{"hidden_size": 192, "num_attention_heads": 6, "norm": "rmsnorm", "rope_theta": 10000.0, "rope_fraction": 1.0, "qk_norm": true, "init_std_o": 0.0, "lr_head": 0.00594, "warmup_steps": 133, "schedule": "cos", "max_seq_len": 512, "doc_mask": true, "train_tokens": 101600000, "max_steps": 12403, "dataset": "wikipedia_en"}
Each number is 128 + 24 x the weight over its row's rms, rounded and kept within 0 to 255. Layers, rows and columns count from 0. Numbers have three digits each. The size before them is the row's rms in percent of the matrix's.

# layer 5 MLP up, 512x192, rms 0.0685, rows 207-231, columns 0-191
101:102126099114131151154137083136176110120112087067137138058153145120154150111111132084099119104105142101093140108176119140119156180133131097160097135158140136140142092151098104128100099121148112122124133122138151135125092142117124087087104133150164166143149162109123122127109181132105123128121163156132101133108128170136153131140138155148144151104112130168106099143169144126117078105110117102133149149120085168088130140098149108142191147150148102160111122128143165110161111099134136136152152087095091136130138121126124147125127129167106117120125152151140113126108103118149111173
091:103141114139111187117127137102167148088153133108099067131130144174116120091105177123116126129122148101121131124126151125111108127117102163122129161118153139137124135120118122086190124166135126157158162100093131105149147143149131136137102099151130128144118130122115161125147134141096133108105128119148133149171106173129105102100103134117116171169139151124106109155126164134118116100142127096130118124137126092108118154117173119118104122128164106116138141145095127144131097110187179110125122189089076093091075137102094142105141146114097108141098151085143153141103143102109149172
100:096083137132128102127130101107126144161117120085124126173119104125099122107115117109127127117127158095123117094140122145121093100139104112130140131134093115154112095113105100144190133152120111130117103109109148146112152126117135147108129147072101124138133174097112158111130110158149090157154123151103147146177093116157089128115120089109133110121110164142131114159136111110124117107136092141151085088127079156106140123105137128086109084133159099157138140135151120106153171134149151121112159112063109111132144091092109110124153109165143086141132120175137160129136198174127127169
097:127157132135123104201108134126156109112119127136128129088115112119118125163160128125133140147154111113107130173166100142121115156128139111086119175144138093090109139167106089118093126173104109129125124113122117108126162110087088126153128137158134030155107193150110129150115135131116129149121128074125124180104137144167111115102131137142136092065113111115121125146113124146137104095116157094104141128151128129089128137157125143138134123182105143132134123118117083104145123094104163156096116108159140119145145164104126131161148148154118086113131118126150083093133114135142117108
097:152103114106154139098152096138129124136136142114099104104121155133143173112110146112127165094117170115148098095106117140152160151153140112137094111106105136170119122128080141184117115149140092137136117169152105104156109176138127144169120109142090110093085119129136164132085133108122103141132157139179118145117115152078122080123087086147153107120104157135132071146121137144112087153122128121146140108101120145115127122075122152131127089130114133085120115118131141092139121120117139119102157090117116146139105156122122142081154111109081084147167145171130112112084079139110122119
098:164114160077163117122166138123149107111100106139120147152126110113132133160123135144140160125119101146160153151156111125157068128067122122127110144139072143098132119136100140163116134169088084146093122148122135098122111099130143185090120149139156147115129131114114107103065125103077131154121114136122114142109127135106159118096106154172096095131106097149152151108127119105081081114112134148140113111151115152087125123129151117115158104111093125129142134099118148104094146163134147116148168172120133173124151129088139101141079134121133098119174118117115122143117088147101106147
112:107093108109120104097116110101141146160127132132126141136159161078143091153082135139112151124088081112106113111129142128141104148102058119127123147166116114124173146113130104122075121141125134096075140079127118158140169109137123157127124125098123136164142125143120115098123163141096131135180095172103082170133135093140090145105085154156130182160167147127137140149119117178090128135114115133111135115090130108118115119147111114091133128163120147123166136098110139181111124128129133077095148122120130097134160103089164147159175133121129126129152131126152142142118108123134117122
101:130135108140113098109077171171097201139140184114123151117122117150142101158130146164124130111121098110153100066147136111114088138172124129118123125154110119130124093115103105130147149145137151091139105125118146174147158127120126148148155141103091146095087176123119140121105116129121109122114114108140179120138131152106186131121149181148129067142107180118138145102137156118112128121124128137096127124112144118131127151131127107137105150174111145144170148098176117125124093142145116132117158089134113128085121149108200118129120093102094103141114123152106128134129131110101108165
095:134165103113091121160110092123129139139175121159122099134109157084150155164117158132139154097150124139094176118110160143138147124133118116095149147168113135147138089121115136146169143129099130106150118183127121112188129158120136130174112100112096140131156160153126105116071158134118108118138136163133105126139119140088157122150150130178155096146161119171124142125138121166126154171102124174128122146148106123133089077132119139075099114118107115106156109116138103168131127115109169127142149116150136158163116054125086112136160114158130122150139134132109090121143150150131132147
108:119106135121146134143113119129074107143126131115131120112109150091084121169102098074137150135131114124154093155163096121111109098100161098116124115093153178113115102120112119147150134129121124132164125155163116121134137142107145132055139150126107180094126174098105082121134150106115118140102153111124152145085121145071150146112153133174138113146119127133097145065159069145144136123092144107136115102113124137180109146123130095079125104121165106123156116099156112155151117115106127110132111107115097089106126137178131133092120148121146149106105131135131117125096108101175143141
103:151166072180131109141125102087111152104117157169155156152167151150128099174113130119151141115120123138097118095119120116098123154141119140102147073080150126160125130129175148094131149161140116105148126130156106100122140139178103147142148140139154126089115132134083141134129089158114139111114096116146132145166158122170089108096135104107123149112137135133098143158096134125125118129111180175130118127145140063149141161088114150097125131145141102192152148125167144151097132169136115140118113138141122130131104159109124163148113095136130139117134146118157132154123091123124092082
093:136137129121105101135082095109162141104106108138117090088142155131118166115145123110154161125171075124126088124105139143120159115096147118105161141175154142124128144128159157163120131134134141122152119155186117109123138070082129131128146081159146121137154144171108104149117096118122089105105157147108129108147133118073148110152069103091144172078114158113151137153132109098104192110156104126179140150116103153087122115145116155125102135116154128107164110132085125138130114126144153122116148131154134122150106122101133140110135120116113124143129137133108110094152089099118083110
098:072144119135121136081146117142132125144135123151140127162137124120123131131134103111101141169121108086083109156104127146164115146159123123141171158123160108185094084144151124143107102122117144088107118088126097138127134148139151146151149146096072115122118151126119093118146152154158117126176109111114093100153128108123135129139157122121129144090144078131125179121058119110106094102126129149158172094117127078114152082076121155162146161157146142125112157133154127161108111143122121117168147147060122105143098127102143122153173160148126115122149138155129120120131140126142130122
100:138138171140131156157115090126126153094177142140124126130105120176089085102185152137139108126121155101102123096124140075133147092159149096136143124107094119157122150160159116118136181158135139111141111085139140128133139100091139128163100121121124123145116120159140111146149115138134109126107147135113151098123107144115156133145126173137147116128174115147163119143116179115156115171163087126099088081118096108172123105135108150187118116105118127125115133084128126137136128117147124098113113114148127139141091131137159099116133162175135131138071089148115087162117134164108165168
094:084120128082110114160115111100146117147114067144175137119113093149095095138161126138109122080125132140095124152094144138117155112105136154120126145122146130141143123139133127156132100120149155106176138135142130111116138139149130180147129152140119150172133124123093091101151136134168135123133101099116085155140148101109086153110119128088103106102157145137135121096147146118099103143135132179108149108068151134130132076098098115136102103105131147068120101116129087134119140116098108152109083098097100200144131158080128108143116162114173120121150134100124120148154099132112127119
097:122104163096150128121161115105096165138128095100146118125135099113104157143161092137127129141101184078152109140120126117089061115080118102141140118124142124123146150150149122136157142163096158095081132117129186132101144142160128096102144091092118146134093141106132115147136118111138138181123114139136138149121135063171102147178083125096116180149158133117147128162122104098137078129140153133141147092116124098139161141108151083105138131135099108125123115139124114106108138171136160137132151126102147155123093149129115120171106157115097110136157152097159115141113118135117145118
096:134120090109142124099124196102171131115151091145111116093167109156108151152089088145098137071171094143140165112128076130158124148140148128114143118103114130155089109154119114132093154125107183125124140121164143123153096142131129138122144140186146102061129127145096158135114138124156131130102131170138154117134130119170152100123149123143104091105118129142116183139145132110106097117118155139162093159149148159107115131139125114121145147106123113152110150166138150120114119107159153096152106161152095090075141087120113137121130089101128133135101119151119123113142109082136111126
100:118105109092147133136085157143128166119129143119118113154117155111170122123121117147179128106147117147079136149124095133100107155144116108098126090155164106143109112118125125170141118149133115152095061084137146127118083118139139128131147099123105143142127124088122133103116125095137089139112112114104152120137168113132119116128063102141085126140102102084132156164123098089172111136146102121097087180115104118153167134120117169171132174172119140128155141136162086111125138078117103143134104138090137124105151125122127095147109130132143090125094077131113110136142145132181120128
101:159150142134121118163093108125165097098104106142146114122159081158129132165116136106155135155153104171174117153152124107115126131120132139124155155146111126137135101111086142134096077112067131084105156138119087128133166133091130160156147144115121131092140122121143168105156152123107127164137065114140154137129109113118155140116152123103143140131128117148170160154120116175123147098130135164131147146085098132147155089163156124140139153147144121108146164181147198175145114169119134148138104108144119095142122105101122138116121153128123114129144097086135104124114085160143147102
100:104128126089103127108146140087109085104140134105137143110073137072111155088150130116144079108153133103129117120132117135077134120117132126099122114136096120155130115127120148151137111121180078087123171120160084098112099153134117113129111137140134120136158135139095136085109136142101143141133168123155153152109128116099167136073118170136143122138125184151142123127167112135105097068100114159135134136169093144080159128126119102109129109081080109100109144134118125159124129114115134124136147124198121140136147089112145145109148109104138157137108145124132076110118121120112077134
098:133118125135122116173128136090134114145142126105086123152130123103097137116163130109159096148143139136073139149107117136129119103091150132100148153145162130122142084111107123101107118164096186130181115115092115121106095149120143098118101112147150167158158130180168134134099083136071152130115128108150153114115112116095105148139085131160138144126118172127059154124128129130154130144109167112115153092140109112144124130073152113118123139098139116172131081150140112122115160119121115148125101103112129132100163144129145138140133122120138172162212153103119109105126147097122111111
099:148143132110124124122126105157104155103132152118160103143141125120115116134094118143124106158123147093144125075126108109133122136147162176107125131119084149161155109100169163165152111131135143160129140123118117103118144110152168155113114143149166141135132113127109127098142123170079100113129094114133139167144130152157142169153126149094114087111155089164171173131131105136109153182156115143117119131113115104123153115079141093121129115119120092139128128130120163115138181168126129111133203139084166140101127121201110126119125143138119102157119107105084132137127150125140198127
095:122108131147091091103141108119128160153123152130137122164141111126132110146108114148153099144140129120131142140151106150121115108154079150115077116133113159125104155111083098172105104176119136167124142137120138144058085118128163159145180121094124140129098090157159130102116152153132167119156160092124124151127156096177120107126109131125157148145179181091146113178145116136110117172140150136142103168116174144149165090157123127108100128133103074135134152152121137105111124154117138116125088146130109131178139153097171150110146135098142121137134137118151143116157135103138132128
097:132163148155150138091065134139127139136157121112149127109136122116086135133112120144125133093140130120108146119115131138129140101103123135149108123113135104084130160113140177132129116063108137111086139148144143130142108101147119105185080132106136172152152155076082115161140132162098117111140140105118120130124139137137117132099091136123098137143198162146105104154129141100123111133104158178156113173134125119145131178124150154126123132086141135127095086151123099139136104135152164120129136083132105100138105131123078105112115139117142138148148218091127132109119121157177119117
097:116120125139140118120137107127172165149145115143127115135110091075114154142150170159139132137108160170179163093146168103101140115117105129123159111140104130141111155131103107157093147097135121116157125195091096082113158112117147142137099105129101113135129088117154188116133116111123104172153135156145107122142114108178127170136150119124076104118116137146139085131139138141127135106122140134173153120132156123115095132153114113109111124130147110121127110151096131157158132160124122105117122132163159127140155196107137120090155165160144117176170090132117131105165118157076130132
# layer 5 MLP down (transposed), 512x192, rms 0.0911, rows 207-230, columns 0-191
098:154123139108159094136147104077129179179127137135133155115164149111100109166161149132147105099108097129128103113113141132142122153134131139138145101109142146080091148113076162120112132097064112098148143119137098094135136118133160147101112138126092122134146099157135176119124071141141101141158125079081133141117127121158111154146138133093159118162167171099128127128090125140114136130131160150139099136121132114151150152135107120091097110100066157135106103124120123175153160123086121114113151160128153143132118129086145106109131115176098141112151116163103101150109116102135127092
094:146129104131111086151152079144122124139089147109105193145099143066134140123147088162161135116114128122132134119147096088095132129104142108133115113137079143102149120118180103102113086136147134122120111136177157105099107149097154086147142150132152111092109100116126143092113120086143126173136163139092125145084134134113138159170128129132119092114125126108138094139104091120138163160085142130128106128115147155113167129177108157132131097095099119167125157087175160124112161146091117155128105117140123115119160124114082122118146104148120114113124117170124120147115120117124180118
101:163134104148107147110152147086139126137145141113127163142113154151171122135117149119120137137144136141147133097137089100148120169144133109134126104112147095112135126138129155116112122120126147119074135137117122141162127112106128126150103156163162091083112127109170116131130143080162106129118171128158181186092174111107158128172102126111111122152140163143113132100126143155137131128123141130113146132125118143151131124152135192092136199083102124126103122116175106112076136146107149141135152123130180163158157158129148175168113123112095128105133168115095153111170123091110104107
097:118126098170141094161133128099126128130137093152140128130146121159144105127129118136163145116170123073109121151126115086112145117146181148143113140149117130120164151160157125098119095136127154140101168144179131141155074162103131162159098105115176119140121126138084109111103089116149101167113118103155137144132141120145134139092137133125138108124107148089093139131128124122108114041154160145116120107164106139145144135139128133064179129121105114145130091113151132131170151120142149118068110136143134146141136133150096167105097154167126115137134115131089119111126108119122197134
098:172121158096139116107120121141126129165127097121156135143102139090138137104145169111124111149134128103145126111160114128130152119133176125134125149123123107094144145119128157176181143130139152107126150123118139116141100146136131154112152162137107104151091100136155187109141151109135149109102137122123137153114141113124126062103082118120110123183101151097117110115126118145116096149143134134093171089140118177126092136124118135124138111136107120146128125153096167099144113072115129101109186123172149181096169133125122099133101179128117139089180116134157160164091106114180151114
097:100126059111141156131117114153135122123125139134118120107111133144122070121132115095151118123128114131092126089125148099148166100122153135118169142097083119113119131157126161117137131138136145158114124165102100153138094093147143154124108141139160114164174145108140132085134148142125101150104097143083152109176095100090123114104173074120125154140111165115139107075110104147147127148165109089107114099150136086160173117131136140137169138133110120109133132155075127114098115135090137084156101085156117131093107100117130156093092120133094145101166105108145131128139133119108099128
107:129138132127137141112114104127122131133106131131131132092171128055154122147093138121158153159103073114133110150148153137168135099146086164154144144121121152093121122116166138180096142125134134105066108103119077089110122131151124111140075137090093115125115135086082138104178110135140105114142117120091125145153135088159135130105101130172163143129140139136123148147170141104087109097112161123139127145123117095126118136125115131143127123131142139147094144143139138136161109108153108115142126127114195084138111159117115147176176140133115113169134132126161111120081077136112101112
100:158147131138145147121146152154128179132086132102154123115132101118127132099114144159096099153142115142116125098119103116121100152121129091099109152147134126136124107124153130142114132113137165140107102137141141088149124160119135104103126119139125155168143123071112143133149179109144112148140122104174112125168133066116140097119156174112091138150141096121151182093097163162147103097113121076115122149171118168137126137091117155122139124107116158133167131150128131148097126178144105165141105135132122152127163139131048083142118153133124118140139138182109071139104093139120137101
094:103092163112124147077114152099136099122098084102087127122142087134114083123132134130082129127124146137147135149117110102131148147127152154132111115122120157110141150149175114138120098117160118145076123125139125144097130147113110120156127124145156111089076128107148143148144121099142140137113123116101143074154150126196130150112120093081149148143121166095125126144121127119140076110134117114134097140124109162103161172140141110187155098149170133151139163165164116160160133166129087099099088126098122114098115140136135148107124118120124137143133147113130156135148111087143128052
107:103106150129112116163119135130155107163141118143118123143119124132159151099150177186100132127137169163108163120126106151156143126110125145138122151165077111125155134144134113112120096125108137099094131138093119161151120103113135123178109111092154113103122088141149197128132120130126158136121143117167098108134108120130118107128100117098144122134138148090127097138113189109112154154127145150068145115097161138169126128116118150183114157110093112130190148137103110157113102153140141126102146127124169145118131151129098128193153132135119120144093131144109176083168150145088146115
103:171094157124132168104137128182166139122148102133084081157096138113109128106166144118129139167126099121145122167111148137109127126144140158104103134118135101075110112110142164109137109104126164104104094122134199126114123150106100098143105119129130181147140137109149118127134113134174121148121186139085085070115089101153144108121116134137104106124140136112158096118132144100127122137159125164178146138109112144132127104150119092149116130133156169117103109119072136126106116117142114149122169145123119148118136114102107111119128169117153122129176091140082148142107175150148151113
094:151116117136135149129126117112086127179074130133123132133161127159127149133142143157153082103118147138170168155159142147131142171154145172128113133143095100134139147102098082068126129145108123177130163115076141108158114180147160123108120181110088127150136139125147147135124116124146116159129152085159106121139162090145103112138168129164120113151166108103156113134092110164165074085105097095102114094128100136150137108142140117101148125127136096141146158120152151115132118115152110134099122125144148140159122117170144130114128143105155162083085126105112116125099117097139134122
095:152141136141154103128119141100149130148134160094142098129096127135087094138114104097142117100119131147109129144130112107116133089112102140119137144107096132101091176090127138113157148154129154115176134145133229137138084080112125137122148151152116144116163116107120128117113113152131117114133132124147147154115134128072136107088097116111129137128084154126102138134167178107133171141111094109135099097123161199149104118141160100103125122128109068159113113095112137129102134111114153093136102166180129140129143151136116165142157111103113143117112089127121105085125096114111145116
105:141130152120115121108065107147100143162142114120173130123121082123127125097106112131126150178121128117095106124115128158150149114073134127163121094118116113121154149121128125142125194147079110155144088167148131126098120132120126096112162098130116135147131104124098114110118084146142112121135145134140086093154162125147054120172109118108097085162138113121083114160137141137117142174144119109139097162168105148115113103097133123132128122138167101122108159084133107105122147180110131151155142135172127180162122130138184131121162153096153116134105133150148157146115136117128128146
094:124111132080107140150178103139141138153103127160134133100151144157134115073125098145079112149114131145119134146094103118134142163084136163084107136096086149111120111137150065154172139134105103098112122157112123157159128146137138113115145097099125076141153132119111129132153124128161173145117134135102097130113116108107116149114144123115099138139145121132148077141132103150113145140129130118076132188112122117115143098074146126126190103159155100101136141159125101149133132135077107120164103109112123169091161140115125105104109125130181136105172129113125120148085113125089134112
103:123135089131147107116105104105115127153123142152138170153115123144164159166102116148116135155123156151137149140154101128134121110110123097096161109140141084155131098130161106125158124171094135127113119115111036142155122151141133105169110127089106129111156120123128185104106127119118127142112145135125131111140132127129120152090108138146152166120166098159145102136149148079167085120155167147110110084090139106144121120117134101101126117119146124116096092153164115080123143127129141132063133093094143111113124162104088172130117163130131075161099161106135135142151089150138135147
097:140090083151156133153191139129094119094144127185117130143131097149175152087190093136133115145124121108105076142131094110122162156143100112157140162113113119131125196089127171121186113166095110119117122122095155114124118120128126148150167152123140164105138123121121127132132103137130113110127118119148135114134105079127153126139119133095175165092156159154081120121103137148162134186138132128096141125110110115129111147132142139149156105116128154128149115147168145151139123126121118120109093134121182147143139125138106173128147124124125079146153138150127174092091120151131147123
099:113135124124087165122131112147143179106142124152157133182127105133134138144140101140116105138189123106073143134129107130108169181097117105124099090144154123131162144136093095175151101116104111131158135108160132127136133119143131125140094113135099138159118101132160105132169136151107100160127150149165162115120160120151134107110129111148094108110125118107135115160103150147102151140168079127153072133120140092142183111131110108125106157154126157118125135168125131147149141115066111129171120134100122102154140147108101105165162134101147160136150137132065145153148157170119108124
102:148133108131141150144057133178154179150148082135107136143122124143144132134177085136133178123130094135134148137146129126137119139156138133135144145137125121143079139143156132141124098118084156136110130106116092105138157136088128128118125096124111102103139113127149102161135120134111176107140090099109120104111130120078150088139151153123132100101165099148086115170129133104163107118092144096110166082127148154183124102073112101064126127147121123127140130101122121111105079141152151122121155151138160171129115126116102116097127146138133095112146092112135131092108113108165175144
101:150155155128187135128096144139137127145157128167152115146136074148118139137115115139146130137173121138121121116148097113109155128111139129147116140143093128119160135140184114134147104141119113192140108112171094131134155115079129119156138113150141134105116134135123161144103106127159122098119130109086087152100142126099140136158144157131133133088061106125130120115059138126095125146121105152149135139070153133128084148134161123151117149180121099150150156188131169145100100108139144136130126083124126128108116115115135111172149109120131138104174150108170118117195106103135122105
100:095149140157085155118165185120125069089154112130125100135143113129168133135101132130145123121120100130135108126137126138140158112129133087162123160178105131095143130137126148113121108126113140081175145075154105143128139131091086123116129102105115098128154101141124174097132134125102128153078112141092109145166105131158104093140136146106133117131137132120139141114126104148113153130158125112134107091087168169143125124124082148153133148157098104141169139088111176153131137119168150104170143157105169080140109133122098174130142152097170154140117125101097126114085128122142103147
099:145141121107121077137091123112132148115134093149116087119075155178142118165085141151164107099139101131142112141153108126164120166150127120093090130140094134094128082155132156142171142144144155099102132154109123135158138134075152132104120064095105130129104137130124067187133153141129129115142090167117151132130139140113096132176105116126135102133117117166129150137178138091120140127121151129081152121072112111160133108124172106105145131158106095142113152132133111137105136134151142115086123144112158155098125100119129143111132116152105140127129116102142154126106158084140169108
097:087149127161142121143143158168159119147113122121116092168126124125128108113159125123106118127166134105124112109155151095130177134123102117156098132170083111157115101165106145112124110186144141142128131111134181128136130148081151131135143149111122157134096111105139082187103147160123139086153120105120161095104113187130158148150137111121115086154099175134174103141151145097157158095120155100111158140095148092144097098144118100151090150132104127119145130175148150145107137111139136133150144140183150136171115131134116125128131136097150169155162123101133110151121112094123119124
102:125116131139102078103096117128174119128113143078164161141152123119127150114122125101125119100136115070179154126125165125146102115151139095127139124175114122158088101104109117114148132124137122040146136114131127151104088125132149127143134161135121097106128161184136093112151141100144155136181155152062137076111105090144119133122133152186144109113159127128142127138135119161128118117134145153142113119128144131161126112109148125176121156167140150139118124125114135140121142102142119135111137122139106128167170129128139158143161167144101105135092124122175120180097167105109099146
# layer 5 MLP gate, 512x192, rms 0.0695, rows 208-231, columns 0-191
096:167097148125119078141174115097105112129145105141158134140149149159159030094107117136140128128107123131167150136129155142151177129169094134098114148134134128126147146131152115107092169098166115153138137096103112123081120138083135121157154139148147086125162110107116105141135130090128150120118125079081150102167149130106111083112143148147135139086110114115090121103132127166123133150094122091121128153145141146138131120145119106158146126112104154111138117107104111119127182122121097137163084132158127106131134146118141145128168148120142129167101086091126174127133107127104110095
104:091114115125166147124145130086140184107122098116076104138122112152115127099146105071145084110133141105154143164113117125130128111154124071170162121143129147140160127143117114117170142167121106118124140137145157148148146123088117108121129119118150131128104153119144131129124163097156102150112168117157140152097140138148130153148077119153164123143132174117092151138139117099095140094132090195160155095160161127105193146132130108156122153135180127098134129129133105118149149094153140121152162146112129105137128092137142137141138137136159063151111134141117140153113176158159141123
093:132113163141140095140137164084106095109115084119124148154168143159132128143095095162163131114164108141061144113120112115153104118147123121056098139135108093134113140157131133143087167137115140109118106121114132133136140138129095086099131123092132105127086123100124124145106156133127175162106159133160122175124159143157137128086117123139138122097137123115085113112149112133129075122113108145114144146168095172120126142123158108126116092128163118175128075119151135188105157149129140131143147113131151128202133133122105136090101105126154119162150107141116146089140113122113137144
099:111137114123151130127117136158080129155123101153123095106135186082126154129144118151147128177141139128145165150145150119147133105108068172130144125136086078111117120124111134119151132169119125166105186099135123146123132105134148125102130118109106060161124139177186188146079118113108120144142116129105120118172162123149148133157155104134107116104144099125122119127093121148134110159090119156109132139130150097109123160131146167159115129140103122081122166121155116059088152136145091132119133131169140123115124139133119133115121091123169130119157128133139120144107119155094109093
100:147139112127080126125156119142112123147153155161135099171104138132121166125182088118146088134139162104146157146116122178124124138122142142201112121155116106168134146117148118133097128119122106155116138125141109118160083121098124107125129125131144131122127139131115151136104104121114160114089150132116075096110112134167165152114132141147104146116150128077100172141140157086128128127086089131101143123086101150162103138095121124098106080091175127116115089081148170113113149145134081159132141133133115097129127169104123148125107114104082125098108167144122130114095109146146149174
107:096131143095129105124125156130158112116156125137174126093123064110125131105140133138130137112121125124148130148098112174156125109116091128142104101154107139116096127099132116133129145132128108145137153161112195133162173160212140164091114178100132160095103158103108156135137109119139145117123072107153114091166154129127134103176105123143107147120092096142160124110142137139155078131109151109130106148159122097095125119116104131133145096147127180140081122115150120097155131108169109133119108153138120154111122128126130115141125135186131076128129098154123142144147132132128144074
100:126099102108088142154107122154105144166140171118092118120110108165136148126125099123132099127127168154128154124127194181121129159159146167136108123103100144091126112071106121104134124143133087114089152103123134135128173091138119128124110055094143115123154136122141130141126120142155130099108137116136131131139097120107126154111117108101120193111134137130128127090167113090135120117136112153150138130139099108135107102174110166116114147107156150114152125126111089117154157062139121122099172106161139110127146089094145139119129141106158147094077142128194140138141151100158131136
093:156090155158164120141113170132151103156138147106155119100151112159095102116113142117111119158124138108191101129199119138117110124125153106144093066137141134140161132156141096136110104099124109128118108141130112152098139110142133160074137152109137147150083130156149102178154122148096120136111126125132116129095165143143108128072104132113106101104095122122095152109144092067132135160140163115158123122152109110084148168106126147175155134118119140170130121132178121103107137131131101132131088105101107122132142199129157140117085133137156133111115117117122150142143134145103123153
109:145108122183125127130144115103131156149152138142154145137108121146131107119155123132102161152117135160121129125134131126118162146132133139167113120127149114135153113099152149112097144147137113080082118171067152115154128138116179117194124105109145129139115147134123144147149118105141148107128135185117136165109098077150116091119138184127150128133147133095087073142105188105136154154071098136088153135131085129130115117106103140138119152162164130130148127131099105141101120130089115114113115147139154099137063155132141133101140107133092088125098131139090140153154132155125181101
097:141091159135130113113123131095137146122160113152131116117138148126135115137177183114147114152134094127134080176103165114137081141142121130111080119121190183109130108124142156110111128093136147126138074085130130102137093132109095108146142122131169109137135118123133103157123147134150121069129130142107098132142094114159104092117140098111124111098137152107124109115085165110114148170142123182133169134095109125165132092139101113152102187154145142111141119123074138162122126145163114146160191111151128143141099124112143157120109120110148125128143139148088160146119161148153129134
086:101129150127127110113180107106121122139102131150130114118076120147153121098116132115146108142132128078186120137168129145149132109134121143145124082160139146112133088117117127111117132105110138121115177123101088118151140140120101137148125174102136127123065101166145124139082124152148103130166115106127102102113133072162144129097160124131158107122089124110133087139036101146118144131103126058098143118124122143109174128178129136128121123192118130132135151099137102127164123124105111089144116116141153135141127126143176120179161158126107122123098121126118141112118127084145136151
094:126142145147122099163114130107132111113101126089137097129120138139113114146109152098179151061138142121144080094139098089099138134132123097113096111138106155091100124144070110143132151154143119109097093135136157118113113100143115112114186156163129100126130110098149101092086122141121137114105150095103142138140148134080159150150135176123094089106140152116144133105149140137124151203129117125167119155128151159144146162141118158111083109113108154128109127127135131118103112134121123145101104104128148183094150123130143095121103126092156150139119109106178117107097130084094134163
104:124117146115120119119111157170097122108148121121163124108140119112112113127084114141109141140175113163141114130146117157121089107110149169153114115091185129126136140157132099115141109162100160128161135130152194122144168080148122130093112144156156139132135157128096119094096129115138126134062163143142095117101143145147101137112146133145104077169118097104095099129154128117128150097128127140148119122149126125184136075124133096114157116128153108143144140136141072132068082126101093118153138174130105118142132108127106153144111102163084131118140117089105166107107122162132117154
097:115133106106136108101143143134154140127140154095137087121143123140115149152125115109137104155165156139137126145129098137116136140122114152110143125131130134118123142078134111144140119155147094167101125151114165116133112138140114134147153165126123103103123118170160111110120168122146116144167122140134106079137136137137100099131129088150099147152095087101132115155154079145148084106132195142126150095104123147085118139119120141154152120118089095099112088150127160086137135066077083157111131083109103170098128110164118137128105123131156107111123077161141116146099116180114164063
096:100114107131140150143105098091143137142140124151112176133117081140159154145088106123134138126076121125146137087139085144140130121116116128151138109134091152144104144122107104142110148123075109148131151185097143105173122111151152152142140138110124126081144149128136168138127143096102140097141134080121094132189131144126150079108123087110147137145086126126098130094114163124154117147118142152150085112098131122118133090087125106115124085144124165134120120138182086114118148099131115133136087131114164122082137131142096147174099149143128080122123104167180139125118108162154126154
101:160094120127142091156133101118125161128144141118104089152135138126136123172121135130112166113115152163116094090141126147117076128134118150136096129110145119099131159174201102130140164103126151164126114127096165125088121117127084101100128123093167132150085133118143129109084112101115125108153135148115108159114162152136057136132139135121103136142122136096175128118189109081137141120170104146127134107174121077146149119144105151140098110154082097127129135127132104118114102095150156138127138134124140149127119125110119110085077161156172117116169111114139109166129138145130139152
097:119151115128114148134089147128154165142152148172130089159126113123109095128147108151132105107157109125072130157112110097130126151100096121151110075096119111141104156139156105114069139086104150147151159101115100180113130147129129083122109124142137149139136073157114105120144146142104138108155128150211136111114162108137126135121124149143088176127168157112134171144117143158088123150146118149119138089138094088126140123141123109108122122133106103094138155103115146096109116101128096136138116171145116079149126139150136131128119155131148142141158145081155110061121111134117140156
103:124094113112103117119133133119121073131159140144157148105139111101127127092116123143170108128130104127141120104106163153126123145118163103113106056134140128141139157116131123125101132101152161138117133137165129101157091120150150128129065113146108138143152102140079099183137121121119130124123148130120112090176142130096107138072129122149141087123142120110189121103129152152163153122133128135111114154149137136140142128143142172150157159115100145169126120090096063150174148088133111129123143135124162145086125108080171107144080155090109171149124116159151132155128101154116146109
109:178164160132138123138139110123109107109140142136120116104089151158112148112140128153110133147094161127119123145093120121172093135157151093170118154100163096124141144129105151092119113116106183139160135141107108126121093120150163129095129175136110094137093119161165094131126113166084108138147090127123142115140135140135109135092151088099140115156150112161168145142106111105149192125128145067114136106153106084135146105133123108157142181131144159106154163088127107097126123143100138120120128126125108084153093133133093141116102141150168114159106109103123145103151164150102164149
102:165105106125083092108112075144153131132138109150124122115184116090097092151188132116153152127118117140099137126147117106098141180146138111113142122132110135127121114137142107151111123126103108113157147089162134111134123141135146130124105108135121210153113116135094146120157126128119114109152143159157141156131122127122097132093098114110135162120135151161126138131134144074102127102120156149172145088130053133132122128128126127089114143156109091095137087129119127121096119112114139159126114096133095177122157143070140137143125118118135150112121168141118075175129097180119124078
104:107172128105120124140164099113136121149077141123138171157141085154112115171163148163135137104121108136151107144138155119165115117128101141142094108101144135149117146140085159093135110079124137160151197112107131093141096117159138141130142107158171125177152117124172155182115119147126136111115154095120107105077119130127149116143123109124123094127105103139118122107127157101114122116118134128069114113095120160122086176135157131139132123125135179087124103126117099137131147103156079091114168108158161135170130142128111106107127120101113144109098102121121157102148109081123111137
098:143176126112103110128117117161125141099132115137125157170143131087145170095182122127148130120141130119157172103158153090147112125077117103170120128184096095144138154150131151117115102137146109119092100102133115155097123137096149104127079119123116132124136123114115100150154118132122149104142119128135123118084162148128125141145089134158067089091104129183158116160096178096149113081134143103113124116113120131142101117122119085129135168099095112075101100140169120104132124112130167104131138143106131103158108129128133140143108146071150160140123112168170138109117112134136103114
099:116131084143086123090154133144108140140146117129127152104158124105122130090135154091152109118153128131170099129080144151131129102117127132116115171172088092152095101096118155118111103121157123097146125112131150185131081134122165107107122133124126153110145148132157106110147113141141121143145099108115080135048147148137138102138139134148166139150125110096132142115101145142133170165159110132111142136166106149190115083091139099149147173166115149121158116140117116141131127130173119110120135120147109131190155102146124150088167115136132140123119101131134100115077145154167143097
096:137138163106145135117118108141141122090177160140162122106137124137181147142104136098141152072113123090163124104114179109149148153140124115128113096147130126140129128153121130121112082131121098123167149119138156205109132152150098138116120129130132100111150113146077102089087086167121099103094126132142145081138080117073145137131107086122121109090101123134152154131153080107122118109116136149136132110126094178094139151123164102160126104143126141157141095091122126119121081116087098131126117134130091138140137104136097123126102158145123159124157114129157163118156093094151144137